Weights of a small GPT-style language model, trained from scratch on English Wikipedia.
Size: 11 layers, vocabulary 17741, 33.1M parameters.
Architecture: RMSNorm before each block, no biases in attention or MLP, shifted keys, an embedding shortcut.
Training: a variant of Adam for these matrices, 4587 steps.
Each number is 128 + 24 x the weight over its row's rms, rounded and kept within 0 to 255. Layers, rows and columns count from 0. The size above them is the row's rms in percent of the matrix's.

# layer 3 MLP down (transposed), 1024x384, rms 0.0422, rows 632-677, columns 144-191
size [106 102  93  95 109 105 101 108 100 103  98  99  98 110  98 102 103  96  97 103 101  92 103 101  99 105 101 100  93  99 101 102  95 100 103 104  99 102 103 106  97  99 105 101  98 104]
[[156 108 148 111 171 128 116 119 112 131 115 103 145 156 105  97 153 122 148 113  87 133 111 193 114 151 161 157 143 131 147 122 133  89 131 150 128 117 170 137 168 101 121 100 101 152 100 124]
 [156  85 115 166 109 137 164  95 115 139 109 151 131 109 130 128  99 114 104 145 134 141 179 183 102 150 105 135 134 162 150  97 106 108 136  83 130 152  82 119 143 159 127 136 144 107 132 120]
 [127 122 103 143 133 115 133 139 192 133 117 122 158 122 153 144 114 145 124 111 140 144 144 143 117 137 139 163 125  96 150 127 107 151 132 128 128 142 140  77 166 112 153 101 161 167  95  99]
 [ 89 145 112 144 129 105 146 132 126 166 122  94 108  97 109 105 137 143 125 151 158  97 150 123 116  73 170 142 158 129 137 146  99 109 129 113  97 163 107 146 130 148 124 131 118 131 144 114]
 [116 136 120 126 142 142 117 113 144 125 137 192 154 155  81 160 133 154 155 138 144 141  87 154 163 125 155 157 149 148 127 151 117 120 134 126 139 146 108 160 130  81 109 119 124 128 140 144]
 [156  81 145  74 154 131 151 108 149 143  97 152 133 115 107 105 130 108 127 108 101 108 145 150 113 121 129 132 130  96 103 136 131  96 176 152 105 104 157 113 113 164 127 102  97 142 127 114]
 [144 118 119 126 114 100 140 148 173 142 115 130 141 139  80 141 128 134 127 147 118 105 147  98 107 110 167 137 139 117  97 127  87 142 162 130 147 133 146 103 122 124 160 119 162 115 158 133]
 [116 165 108 111 110 123 157 138  98 143 144 111 158 118 138 100 140 169 110  88 163 139 121 119 113 117 154 154 115 151 114 133 143 150  91 124 140 132 164  91 115 148 147 149 133  98 107 109]
 [116  98 109 157 104 135  99 136 119 125 133 125 147 139 143 144 137 133 103 149 111 107 118 119 167 115 133  87  94 129 104 123 143  67 184 111 119  93 139  77 103 125 143 159 164 142  93 121]
 [109 104 164 116 101 146 128 136 118 132 151 134 117 145 153 167 122 129 126 141 161 159 138  91  90 114 127 119 117 169 109 128 122 136 145  72 117 113 128 155 122 171  88 103 129 126 107 158]
 [147 145 155 125 106 167 114 147 127 109 125 152  95 137  86 140 119 124 122 127  79 106  96 162 111 148 148 103 132 131 111 179 153 134 164 106 141 168 117 126 126 138  97 157 124 118 134 157]
 [161 184 143  94 154 132 110 143 138 135 130 166 149 112 106 112 158 128 148 157 121  83 149 115 123 179 130 111 139  98 135  91 133  99  74 109 108  65 152 118 152 138 150 151 127 133  78 142]
 [115 145 140 120 150 124 163 135  76 133 123 110 106 116 124 128 122 107  97 120 139  89 142 150 101  84 126 111 149 127  83 115  92 110 115 102 110 149 111 144 159 144 120 132 132 101 117 137]
 [170 161 138 128 129 173 167 111 139 122 164 106 146 148  83 111 147 200 130 133 113 106 109 162 112 141 132 165 111 150 109 125  65 111 133 137 153  68 109 134 124 157 112 152 128 130 111 126]
 [139 137 127 209 123  96  91 130 130 144 121 133 155 134 105 143 131 143 150 157 109 147 125 136 110 166 161 104 125 128 145 111 141 113  98 116 102 113 114 121 159 115 140 124 143 107 160 119]
 [135 140 125 128  96 150  97  78 114 104 171 164 158 130 139 156 155 148 169 126 122 119 150 162 119 134  85 121 102 143 186 153 142 122 116 154 134 105 160 105 157 149 141  79 109  97 142 135]
 [ 82 128 133 155 122 112  60 137 110 126 124  95 129 113 122 139 108 102 165 165 129 154 144 127 144  87 118 112 112  96 114 122 113  49 101 170 156 149 116 111 126 109 109 108 139  98 138 154]
 [ 79 119  82 135 106 145 125 116  98  85 158 140  96 122 142 102 196 148 170 118  69 133 126  89 104 130 133 131 152 130  97 133 100 135 146 162 134 172 112 161 111 152 137 151 129 136 115 123]
 [136  61 120 119 135 154 126 120 127 165 137 104 133  88 154 147 154 134 165 149 155 116  74 149 145 106 122 143 115 173 114 147 109 171 139 125 112 108 125 112 137 144  96 150 127 145 138 102]
 [ 91 117 148 149 103  97 133 142 115 128 128 106 188 135 128 114 154 151 137 116 152  88 115 130 127 120 125 122  94 131  79 160 126 128 126 146 133 129 145 158  83  91 135 114 158 149  97 126]
 [140 177  99 176 143 140 139 136 153  80  86 115 137 135 102 121 151  99 137 137 113 125 165 126 148 154 190 118 117 106 141  97 128 146 105 118 104 153 102 158 123 120 113 112 136 103 116 162]
 [139 112 122 142 173 118 148 129 119 127 130  92 149 155 142 159 113 120  99 148  64 117  88 139 170 147 159 105 144 104 126 106 162 138 173 182 161 122 162 115 153 116 142 118 168 124 193 113]
 [172 136 153 130  92 134 168 140 108 120  92 167 181 152 137 149 131 129 138 103 128 110 134 126 158 127 121 117 128 133 132 173 183 120 131  92 138 141 109 122  90 125 168 146 126 132 133 186]
 [129  79 138 111 112 135 145 174 120 154 164 102 134 161 156  97  91 131 129 119 102 140 139 145 138  97  80 149 138 139 183 126 117 115 104 177 101 110 136 142 130 151 105  91 154 112 162 139]
 [153 128  88 140 175 164 141 165 111 141  68 128 133 133 132 131 128 161  99 120 160 116 106 128 112 129 118 162 135 174 113 154 116 141 117 136 149 107 136 141 118 152 103 151 119 126 140 113]
 [ 78 127 145 134 149 125 137 139 121 105 174 164 143 131 115 117 108 129 130 141 160 143 130 107 117 110 111 110 122 127 133 127 125 144 153 154 147 133 148 142  94  89 120 128  78 101 132 179]
 [162 105 173 122 158 118 154 104  92 117 133 111 111  93 118  84 116 138 159 153 145 112 157 151 151 149 139 141 144 133  62 103 116  96  84 105 130 109 125 128 135 101 141 145  85 120 126 135]
 [138 103 137  92 107 103 109  92 129 111 167 107 126 155 130 111 133 133 138 141 116 138 128 147 116 161  97 127 143 140 108 166  70 131 126 108  89 149 113 116 104 122 120 159 129 121 135 151]
 [123 127 124 110 150 109 129 135 110 114 115 149 139 145 120  67  80 172 159 119 137 162 145 109 126 155 135 112 152 100 127 102  91  79 103 168 175 111 141 104 168 132 128  91 143 116 152 123]
 [116 143 118 100 144 142 158 116 131 127 112 162 153 121  93 122 123 164  98 113 147 127 115 129 166 109 122 153 146 106 130 109 147 102 114 130  94 135 107 143 129  82 137 143 126 132 123 117]
 [148 132 107 107 157 142 115 113 131 131 156 157  94 103 146 132  68 131 147 139 106 125 156 149 113 169 123  98 131 149 161 136  92 165 138 149  86 170 112  97 122 144 107 102 124 119 147 111]
 [154 166 125  91 109 149 155 120 118 194 145 125 159 145 168 154  96  90 134  94 141  88 101 102 102  70 139 103 133 126 143 175 117 142 145 102 138 145 118 129 118 132 103 126 138 118 132 146]
 [138 112 128 121 108 155 146  82 114 133 120  86  84  82 135 113 116 109 107 138 119 137 155 138 154 174 145  95 126 104 105 120  96 112 104 114 132 117 100 125 109 149 130 142  94 110 142  87]
 [131 132 104 108 143 113 133 132 115 117 130  99 139  81 149 151 112  83 129 132  98 145 151  63 122 152 119 139  80 126 127 141 107 147 144 125 149  85  85 139 128 172 118 104 126 167  95 102]
 [135 168 119  97 146 118 110 101 143 170 151 119 150 124 137 138 112 138 119 132 141 150  96  99  93 132 131 130 104 170 127 140 128 150 166 125 130 132 139  85 128 119 121  65 146 124 177  99]
 [117 121 120 154 150 148 122 102 123 141 132 149 171 133 158 135 123  86  84 115 140 113 154  99 140 121 147 153 112 163 113 148 147 141  79 139 155 106 112 126 105 133 105 130 113 115 120 158]
 [151 147 105 156  99 116 126 154 187 113 101 147 110 135 122 121 156 150 107 107 156 113  71 141 106 147 112 131 137 122 113  91 147  99 113 135 139 134 126 130 130  72 170  72 124 125 149 144]
 [118 129 129 134 142 178 138 112 129 143 111  91 134 113 132  88 174  69 135 135 135 109 145 124 162 152 150 105 137 166 121 148 149 136 131 109  98 106 135 144  91 117 154 128  98 152 113 127]
 [141 127 112 140 103 165 141  88 136 133 123 168 137 146 127 106 153 109 129 153 156 141 165 119 135 124 105 128 110 120 142 110 128  92 130 120 172 130 128 137 170 152 154 161 122 131 149 141]
 [150 128  88 155 168 100 142 127 155 161 136 125 137 106 158 140  91 134 104 130 102 110 108 112 128 120 163 179 109 120 142 157 134 111 123 154 112 158 160 123 130 125 135 129 140 139 160 113]
 [163  91  96  82 173 125 117  84 125 155 136 183 144 105 133 120 109 118 142 148  84 103 137 137 131 162 104 149  88 145 109 173 149 146 159 130 125 119 114  72 136 136  79  94 114 120  97  99]
 [129 130 103 143 155 120 132 129 116 133 121  70  80 160 124 108 135 158 106 160 167 137 136 100 122 141 112 141 105 140 130 149 130 112  81  69  84  94 126 135  75  99 106 122 118 166 112 116]
 [131 120 147  89 100 156  98 117 138 124 124 160 129 126  99 150 151 141 128 119 106 132 167 138 140 133 107 139 183 177 101 116 131 134 137  96 124 114 111 149 116 110 167 152 114 140  99 101]
 [107  98 162 123 138 127 115  93 137 105 125 111 162 130 136  91 111 119 130 143 139 102 182 111 129 112 115  95  96 142 167 112 136 117 134 101  92 115 123 137 113 139 133 103 146 156 110 134]
 [125 142 112 106 115 146 149 126 143  93 107 152 157  90 110 103 119 152 121 141 108 157 132 123 143 131  78 163 140 128 149 142 145 140  83 107 120 152 123 145 117 109 155 106 100 122 119 141]
 [149 130 135 153 145 133 123 179 120  92 106 160 127  90 120 116 107  95 136 140 118 173 150 163 135 160 106 164 111 142 133 128 190 139 130 151 147 147 170  77 137 131 112 100 118 130 154  95]]
# layer 3 MLP gate, 1024x384, rms 0.0471, rows 633-678, columns 144-191
size [ 98  94  92 104 100 101 105 100  98  96  98  94 112  94 102  99 103  90 103  99  92 109 102  99 107  98  98  96  94  96 110  95 103  92 103  99 110 103 106 102  96 105  96  95 111  98]
[[ 86 148 112 135 160 126 154 117  75  88 112 131 145 124  63  74 171 127 125 125 108 155 151 104 113 112 135 115 121 104  85 105 122 147  96 135 161  76  90 134 128  88 115 155 145 117  86 125]
 [136 135  88 118 127 129 111 126 157 133 139 128 158 134 174 141 110 136 148 111 124 144 150 131  93 128 166 192 140 121 168 123 123 149 116 128 153 133 133 102 130  75 148 111 172 195 111 118]
 [141 137 106 117 128  94 120 116 119  97 104 131 161 176 130 104 102 123 125 105 130 183 142  95 149 125  89 123 108 104 106 118 150 100 167 101 119 112 191 137 193  99  94 111 120 147 129  98]
 [115 137 110 101 157 132 120 146 141 127 152 138 174 148 148 151 175 109 109  87 140 157 159 164 137 138 146 122  82 146 111 151 170  93 142 115 135 117 156 133 151 113 130 102 113 113 109 124]
 [ 61 114 140 147 118  92 161 110 129 151 117 109 137 126 177  85 120 150 137 136  98 181  82 135 117 119 116 159 134 164 113 158 125 167 161  97 139 101 152 104 146 120 105 160 138 129 129 157]
 [117 120 134 133 110 180 122 139 107 139 121 135 122 120 142 144 180 152 106 119 122 124 104 157 140 111  67 107 122 138  93 129 144 141 122 119 118 123 145 142 110  84 107 122 118  84 109 144]
 [162 110 119 145 129 164 153 139 127 121 135 109 100 114 108 113 160 145 124 162 140 152 144 117 165 120 135 132 156 113 138 114 148 124 118  98 135 134 170 123  98 108 133 126 136  88  64  67]
 [127  80 141 129 144 140 163 178 121 150 136 167 143 122 122 144 123 142 172 106 147 149 103 178 119 141 119 144 124 107  96 120 124 100 108 130 124 130 173 161 161 137 104 155 117 145 129  86]
 [145 138  95 120 127 132 165 157 145 136 130 150 117 105 165 125 104 135 150 155 133 110 102 112 141 110  99 145 103 116  84 149 165  80 114 131 149 110 141 143 108 154 123 130 118 135 109  88]
 [136 118 128  90 118 119 126 178 103 150  96 161  92 156 126 159 141 106 140 100 175 101 163 162 118 156 121 103 167 165 110 148 117 108 108 147 121 157 118 112 109 136 157 139  88 150 106 114]
 [139 153 119 152 116 124 114 105 159 124 122 139 147  85 135 144 135 129 121 127 131  86 128 106  88 142 168 140 137 158  95 106  82 146 141 137 122 140 129 152 116 135 144 126 156  91 120  42]
 [135 121 133 121 136 150 118 144 161 133 129 143 164 134 154 175 155 171 147 148 114 140 114 149  87 128 107 156 138 107 109 142 161 118 131 171 122 168 176 128 164 116 140 159 135 124 126 123]
 [143 158 100  77 128 115 133 152 134 125 118 117 138 151  93 133 102 140 116 111 116 152 149 101 131 137 142 149 125 159  95 146  95 193 152  96 121 125 145 103 165 101 138 190 153 121 137 112]
 [145  57 127 139 126 139 116 139  99 131 155 157 143 114 148  83 105  91 183  98 134 103 141 126 143 152 106 124  71 117 179 128 118 117  90  97 112 141 123 121 114 140 139 117 116 130 124 101]
 [119 147 111 166 121 176 119 144 122 159 119 137 129 177 163 123 119 137 137 114 115 114 114  95 101 112 170  75 109  88 109 111 124 149 121 126 142 120 171 127 130  85 110 147 134  90 106  89]
 [152 128 112 172 131 157 157 144 115 111 119 137 127  78  97 129 121 132 123 161 151 108 138 129 167 111 140  92 129 115  79 119 117 119 145  85 122 145 126  89 105 137 134 138 144 123 103 110]
 [119  61 144 140 147 119 126 160 151 123 170 169 140 176 137 176  96 133 173 134 124 133 112 105 115  83 146 147 156 149 128 125 161 105  84 118 143 134 140  89 123 157  98 178  82 141 103 126]
 [135 132 101  97 108 142 183 104 143 150 130 130 145 177 141 116 120 100 123  92 110 109 188  84 154 131 131 102 102 122 171 146 109  67 134 138 158 111  97 154 140 119 141 119 146 157 151 117]
 [141  97 107 141 145 127 149 133 128 116 112 108 187  67 108 149 135 154 191 148 136 141 113 107 147 154 116 145 123 112 148 137 166 127 128 136 111 112 101 165 114  92 143 109 138 148 128 172]
 [103  95 114 109 125 142 112 154 180 139 139 154 144 129 174 126 126 136 135 110 123 139 103 117 121 134 106  95 161 110 155 155 141 138 172  95 120 131 141 154 136 109 135 127 120 111  88 119]
 [ 95 126 109 142  98 140 121  83 112 100 118 147 106 135 109 126 130 119 121  63 139  98 186 149 132 115 128 171 114 109 151 115 109 139 113  98 128 129 138 126 142 147 160 109 110 144 101 134]
 [153 153 105 126 144 135 109 141 139 144 160 132 127 133 125 130 129  86 124 107 146 139 135  89 148 158  82 121 146 110 146 171 122 138 129 119 131  80 167 139 159 131 135 123 149 181 129 161]
 [146 118 157  61 134 185 118 132 129  99 130 128 105  93 150 102 149 173 130 150 175  96 100 120 116 118 114 141 130 133 142 125 170 100 153  96 120  85  98 116 135 123 156 131  95 146 149 152]
 [141 103 137 125 172 120 103 134 138 156 124 180 153 162 137 154 126 148 160 146 144 121 167 124 116 118 156 144 136 122  49 128 128 114 122 163 150 157  95 120 126 171 122 129 134 166 150 168]
 [135 109 119 117 103 109 111 130 133 149 145 130 146 123 110 131 161 132  96 183 138 138 130 118 134 127 110 132 140  97 124 112 158 130 144  74 146 127 178 120  98 107 118 118 121 102 116 139]
 [114 151 118 115 161 129 131  95 175 118 101 101 160 155 179 114 126 137 118 128 128 168 148 136 102 114 136  89 108 151 145 139 138 116 129  95 143 144 142 140 152  99 106 143 144 129 108 115]
 [126  96 103  88 144 118 109 133 149 116 104 142 105 127  59 120 177 123 141 103 151 184 116 117 132 176 145 125 123  96 170 184 136 127 146 103 153 137 140 143 145 127  71 118 110  93 108  99]
 [ 85 116  98 108  98 104 142 121 109 111 108 109 136 114 126  90 110 130 107  98 153 159 135  94 148 144 140 134 107  83 141 110 159 110  85 126 135 135  92 151 125 151 127 117 102 133 122 109]
 [149 156  99 157  91 156 153  77 150  82 160 153 144 119 164 138 127  92 104 156 175 134 111 138 136 145 138 101 141 151 112 156 144 125 123 161 138 154 132 117 130 137 118 111 141 136  77 171]
 [176 164 130 133 144 113 102 115 132 121 110 138 121 113 133 145  99 160  84 186 144  99  98 134 131 147  94 168 105  95 135 211  95 140  98 123  86 141 114 113 123 139 100 109 120  95 129 127]
 [132 104 137 118  98 173 107  97 146 132 125 110 124 100 145 123 140 100 156 161 134 131 139 123 110 114 139 149 141 121 103 144 138 115 124 159 160 156 123 120  85  94 116 154 158 117  67 105]
 [122 103 144 148 170  78 113 128 123  94 127 136 127 125 141 149 114 143 127 175 131 129 132  83 148 157 132 156  99  99 101 168 128 113 114 128 146 108 167 109  97 141 121 139 139 167 138 165]
 [113 134 115 130 123 127 162 124 176 136 139 139 131 131 102 108 136 143 129 137 150 141 133 156 124 103  71 144 165 138 164 108 135 135 111 125 145 125 175 152 162 106 105 111 115 112 113 130]
 [141 103 152 154 100 171 113 147 153 108 113 139 130 114 136 122 137  46 104  62 112 127 127  85 107 133 111 148 101 157 121 128 123 128 136 156 105 108 141 104 111 135 125 141 124 182 137  80]
 [136  85 141 152 134 132 164 141 132 109 119 131 144 124 128 137 134 176 157 102 133 156 115 124 134 146 108 130 105 122 106 152 148 127 134 145 147  86 130 178 115 135 124 125 147 145 100 114]
 [124 102 165  83 127 133  98 103 117 134  81 130 112 103 155 124 135 128 127 119 138  93  94 131  77 121  86 125 151 140  98 118  88 119 143  95 143  99 119 129 118 146 139  92 104  86 151 109]
 [129 122 140 131  92 152 110 128 192  96 134 131  90 112 148 129 152 164 108 138 156 159 123 130 124 149 126 149 103 139  72 134 135  97 141 120 107 150 120 139 153 109 111 159  99 150 135 146]
 [144  73 132 145 123 138 118 124  98 120  97 109  87 119 159 151 135 118 116 122 152 142 134 156 187 153 120 175 138 151 126 160 160 154 125 125 119 136 154 140 170  83 164 131 144 152 125 124]
 [127 117 138  38 146 130 173  96 106 100 156 143 104 119 123 127 133 106 147 150 160 149 166 111 144  88  90 125 128 151 140 158 142 136 158 134 108 117 151 122 191 110 111 135 129 132 122 109]
 [138 108 112 120 102 129 134  88 143 112 137 160 157  82 132 132 122  98 115 103 119 127 132 126 127 145 122  99 109 123  97 137 173 120 167 118 136 118 151  99 153 104 130 144  88 157 129  98]
 [118 120 121 145 128 178 155 121 129 118 134 125 145 141 139 159 155 152 137 130 139 114 102 144 135 105 124 173 115 100 160  99 152 138  88 110 128 109  99 154 118  84 135 172 132 121  78 114]
 [139 144  86 104 136 190 116 143 122  96 165 160 142 135 111 116 178 117 146 122 109 159 136 134 139 177 118 129 152  96  67 111 155 130 117 135 158 117 148 165  87 116 152 121 101 134  73 119]
 [100 141 140 128  93 154 170 117 120 102  90 125 117  98 123  83 129 114 122 113 152 105 171  99 126  78  58 125  88 117 139 142 114 129  98 141 130 178 126 147 131 200 119 113 118 118 125 170]
 [ 94 118 131 148 126 116 121 113 114 115 151 131 103 123  91 103 112 136 112 118 117 109  83 138 160 141 132 101 122 113 101 134 113 141 136 138 101 123 158  92 164 148 100 184 137 136 138 147]
 [143 142 182 150 124 126  95 140 166 151 118 132 133  87 130  85 128 106 149 127  94  99 124  72 182 108  94 150  89 115 134 138 155 142 105 120 112 172 165 131 125 152  96 110  94 149 101 111]
 [145 133 132 113 136 154 125 144 130 125 133 153 117 136 136 121 125 121 109 142 117 102 134 104 137 102 116 158 110 149 123 154 157  86  69 122 139 124 134  92 117 111 109 126  62 111 164  82]]
# layer 3 MLP up, 1024x384, rms 0.0453, rows 633-678, columns 144-191
size [ 98  94  96 107 101  97 102 101 102  92  98  99 107  97 101  99 103  95 100 102  94 112 100  99 105  97  98  99  99  98 104  95 100 102 101  98 109  99 106  95  99 104  99  96 104  97]
[[116 155 107  92 131 110 119 138 122 121 123 111 112 127 152 122 158 134  90 154 154 138 113 128  61 104 160 130 115 104 203 130  81 101 118 158  92 161 112  91 146 126 170 145 131 149 165  74]
 [159  68 127 173  80 130 122 123 138 145 110 156 140 149 103 141 161 113 103 120 109  87 127 141 144 118  75 111  96 152 126  87 130 134 139 145 123 143 158 176 117 112 116 163  94 120 144 148]
 [165 142 132 140 138 130 131 126  86 103  67 146 153 128  87 107  77 104 145 144  93 129 100  97  97 118  88 180 101 135 139 166 111  92 147 112 139 126 121 108 112 130 147 142 112 140 151 115]
 [153 152 131 135 127 162 101 110 145 103 154 125 132 141 113 161 146 107 136  95 127 134 133 149 145  92 111 124 135 133 141 146  57 130 141 132 138 141  99  86 106 117 114 116 106  92 167 146]
 [115 138 110 132 124 152 110 110 134 133 103 105 114 106 111 114 126  88 127 125 122 115 156 116 113 114 145 150 107  45 104  86 162 100 132 173 146 116 127 105 142 137 110 145 128 137 132 143]
 [100 158 115 109 111 130 122 131 135 104 138 131 152 124 106 159 118 124 135 113 155  71 138 112 117  92 144 128 105  92 153  94  77  98 146 134 154  95 116 144 145  99 180 127 104 151 115 113]
 [137 106 159 192 131 144 142 122 162 128 161 139 148 170 123  59 124 137 108 129 129 129 137 136 123 135 164 119 140  93 102 109 125 130 155 113 209 169 126 121 120 116 179 164 117 127 104 143]
 [117 127  75 108 120 119 140 124 122 136  97 143 128 115 136 126 165 171  94 136 118  80 149 157 137 149 129  92 134 132 168 116 129 158 177 119 124  76 134 134 136 109 157 117 134 133 128 103]
 [103 105 112 114 121 130  81 144 153 123 130 168 144 100 102 114 112 160 147 166 138 138 104 117 140 107 113 131 118 109  65 135 152  99  97 109 170  86 153 142 137 156 155 129 107 135 142 122]
 [161 106 130 157  81 139 117 120 116 139 134 101 152 126 111 144  91 143 143 110 129 100 137 107 116 145 111 113 118 104 135 155 145 117 127 103 115 117 177 120 115  97 105 168 158 139 117 138]
 [145 117 123 139 145 146 149 156 113 138 163 141 100 102 131 156 116 110 170 138 107 152 143 145 116 141 120 149 129 150 176 103  93  94 115 104 125 153 141 114  91 104 118  88 127 160 135 121]
 [137 108 120 137 156 154 118 157 139 145 134 122 110 104 142 143 129 151 103 109 143 123 143 135  65 148 165  99 137 123 103  91 129 119 139 180 103  81  87  72 151 150 140 150 137 132 106  99]
 [184 143 147 136 104 132 123 143 103  99 137 112 124 140 121 129  97 160 119 159  88 173 145 126 103 135 128 144 154 150 136  84  71 165  78 139 158 129 140 162 117 115 142 115 119 130 156 153]
 [137 191 158  91 122 130 135  69  96  72 115 115 130 122 132 133 115 138 157 139 129 184 149  95 126 130 133 116 160 148 105 148 152  78  89 129 143 139 137  90 131 127 141 127 125 105 137 143]
 [112 122 142  81 143 150 142 113  77 102 110 141 131 157  94 118 117 108 104 145 134 134 127 145 113 172 119 127 103 142 144 152 104  85 138 167  82 118 135 143 109 149 134 113 141 140 104 131]
 [135 118  82 143  94 104 105 138 162 113 188 123 182 125 114 147 178 140 141  86 145 145 121 126 174 140 137 149 110 148 118 154 135 152 139 149 123 142 112 158 126 134 100 106 120 145 127 151]
 [121 129 133 142 134  92 163 141  85 131 139 172 123 125 113 138 140 126 186  92 103 130 107  77 128 137 124  82 131 108 101 119  91  69 138 102 198 147 160 127 153 124 111 146 111 141 122 150]
 [163 155  98 118 113 115 156 110  84 131 138 101 133 174 122  99 105 159 139 130 159 143 147 124 101 156 126 117  96 132 112 102 104 110 134 179 123 135 135 151  99 101  98 104 173 126 188  95]
 [147 123 139 133 158 135 128 130 144 112 126 111 117 121 155 125 136 160 115 139 175 166 111 150 144 121 156 109 119 149 177 100  97  95 133 129  89  98 124 103 112 125 109 150 150 132 110 144]
 [156 145 154 148 117 105 106 188 122 122 139 158 108 137 126 136 118 124 131 126 133 141 156  97 143 108  94 133 100 106 154  98 122 118  98 124 151 162 149 153 135 128 122 111 114 109 121  82]
 [117 147 110 135 114 138 119  94 119 141 159 108 159 144 135 112 111  79 112  99 113 118 113 134 118  97 147 145  93  99 155  78 153 164 128 154 139 139 171 109 136 148 136 106 129 103 144 129]
 [188 144 146 124 106 182 197 136 124 166 142 135 123 129 140 135 188 126 119 127 142 136 128 158 129 113 108  82 109 163 133 133 150 101 111 116 128 109 113 129 132 107 142 104 123 113 124 140]
 [124 158 114  72 148 133  98 107 116 111 111 100 109 121 137 112 129 160 121 114 160 127 140 119 109 119 124 127 127 125 118 127 127 106 180 112  73 110 135 156 134 147 158  85  97 163 109 131]
 [138 132 128 142 142  91 137 124 146 154 147 152 146 129 128 150 140 110  96 107 117 126 128 135 112 130 114  52 133 162 112 153 200 124 154 118 137 130 131 124 125 156 120 132 135 138 121  66]
 [137 121 108 125 158 172 106 185  85 137 144 154 168 124 105 171 114 169 151 109 135 115  79 166  81 122 152 126 113 131 128  91  90 128 119 101 154  99 179 122 160 134 108 120  93 115 141 185]
 [150 141 163 130 147  92 131 113 150 166  80 138 121 147  88 128 100 144  82  95 142 140 127 135 152 131 147 118 141 116 104 131 135 134 119 139 118 108 118 159 164 133 119 132 140 109 145  79]
 [143 166 124 124 114  94 101 106  97  74 145 134 129 121 167 129 129 149 122 166 104 101 140 135 130 115  71 146 142 134  89 131  89 140 120 117  92 174 119  97 157 101 130 162 114 131 174 155]
 [131 112 123 164 100 149 118 128 132 143 132 105 133 111 142 148 120 109 122  92 134 151 181  73 167 143 154 165 117  92 128 118 131 130 101 119 176  96 120 131 148  97 126 121 126 152 130 125]
 [ 46 137 150 149 163 128 123  89 104 140 156 131 103 121 144 123 119 110 173 142 153 118 127 164 150 139 120 181 114 121 128  88 147 138 137 102  98 167 161 137  96  94 158 141 117 175  96 135]
 [138 136  94 144 173 102 151 136 136 138 142 143 107 129 137 157 143 149  86 176 122 104 166 102 136 144  82  69 150 139 140 145 124 111 151 127 115  97 137 123 137 133 140 174 126 137 136 159]
 [157 136 145 150 149  93 128 134 124 117 115 121 122 100 115 163 111 134 147 150  68 149 128 154 102  76 144 108 111 112 106 127  85 192 141 126 153 140 128 161  94 152 124 105 107 119 143  97]
 [128 168 176 135 127 156 110 162 144 151 137 121 129 145 150 127 120 153  93  93 125 109 125  69 128 149 139 148 135  76 156 148 101  93  94 119 104 146 165  75 150 112 115 127 192 121 135 173]
 [111 146 103 145 156 120 186  89 139 129 143 116 169 106 118  90  90 142 123 132 140 147 136 128  95  94 119 133 113 123 125 114 110  84 123 125 114 140 156 115 148 152 134  93 131  87 142  88]
 [144 100 126 108 134 130 123 123 165 124 119 160 116 113 144  97 113 159 146 157 129 185 123 125 134 138 118 152 138 142 126 140 134 103 173 123 117 133 148 121 132 106 106 108 139 107 117 106]
 [ 66 154 130 105 121 127 128 126 125 136 141 131  81 118 164  89 114 112 121 141 125 143 135 144 149 149 162 108 147 159  79 129 123 128 107 132  95 110 124 119 153 124 130 120  99  88 174 136]
 [130 139 129 112 120 100  80 139 152 157 109  84 137 128 123 108  83 166 131 110 133 105 163  93 146 167 161 124 121  99 140 143 147 134 127 108 134 117  87 116 129  66 133 107  87 113  91  78]
 [122 106 111 111 141 164 163 142 116 130 118 113 174 165 133 141 140  79 113 103 103 130 149 144 159 122 156 121 156 123 167 123 164 129 146 134 113  96 114 134 130 109 122  92 124 151 168 169]
 [154 116 135 155 135 133 146 108 115 100 147 145 121 112 138  93 105 128 137 153 110 131 153  77  93 121 130 117 115 131 151  90 142  93 105  95 145  94 114 139 129 159 136 108 106 145 111 146]
 [137 120 158 119 139 106 132 104 157 116 145 113 144 134 137 127 165 144 106 106 204 142 117 105 140 112 142 145 114 126 127 118 150 139 115 104  87 147 164 154 145 132 116 151  86 140 131 111]
 [119 155 160 132 135 148 128 134 150 130 133  99 145 113 111 112 148 121 142 156 151 121 109 122 120 143 144  89 143 135 132 169  82 124 109 105 113 108 149 146 108 132 169 120 173 115 121 122]
 [111 125 132 159 149 159 137 112 127 114 165 101 129 111 101 112 150 172 115  92  93 129  77 121 150 109 156  95 100 137 167 188 138  81 116 105 201 131 112 168  94 121 151 143  92 154 146 100]
 [109 158 110 120 133 101 101 104 149  70 136 128 113 143 102 133  98 105 130 110 129 127 167 106 117 164 138 152  80 120  96 116 100 178 130  86 102 126 135 111 134 179 102  93 155 166  91  83]
 [123 123  68 149 150  94 149 134 124 152 119 105 146  89  82  91 158 127 123 140 116 152 170 117 142 160 103 121 153 126  90 137 115 145 122 121 146 143 144 140 155 177 164 134 115 126 108 112]
 [ 90 129 151 129 120  96 111 112 125 175 154 145 133 175 124 150 124 102 129 121 141  92 132 142  88 170 123 161  69 136 138 136  83 158 151 131 106 128 131 131 112 107 136  80 111 163 164 106]
 [133 112 132 118 111 111 182 104 121 135 118 168 144 137 100 110 118 145 118 156 181 159 140 126  97 103 147 142 126 132 120  93  83 141 139 122 121 135 124 159 155 154  97 137 116 161 114 112]
 [159 149 156 131  96 130 140 145  99 141 164 114 154 132 151 131 110 113  76 129 106  97 119  98 105 135 141 120  95 161 100 121 112 133 141 145 129 110 158 103 131 145 106 113 138 113 116 117]]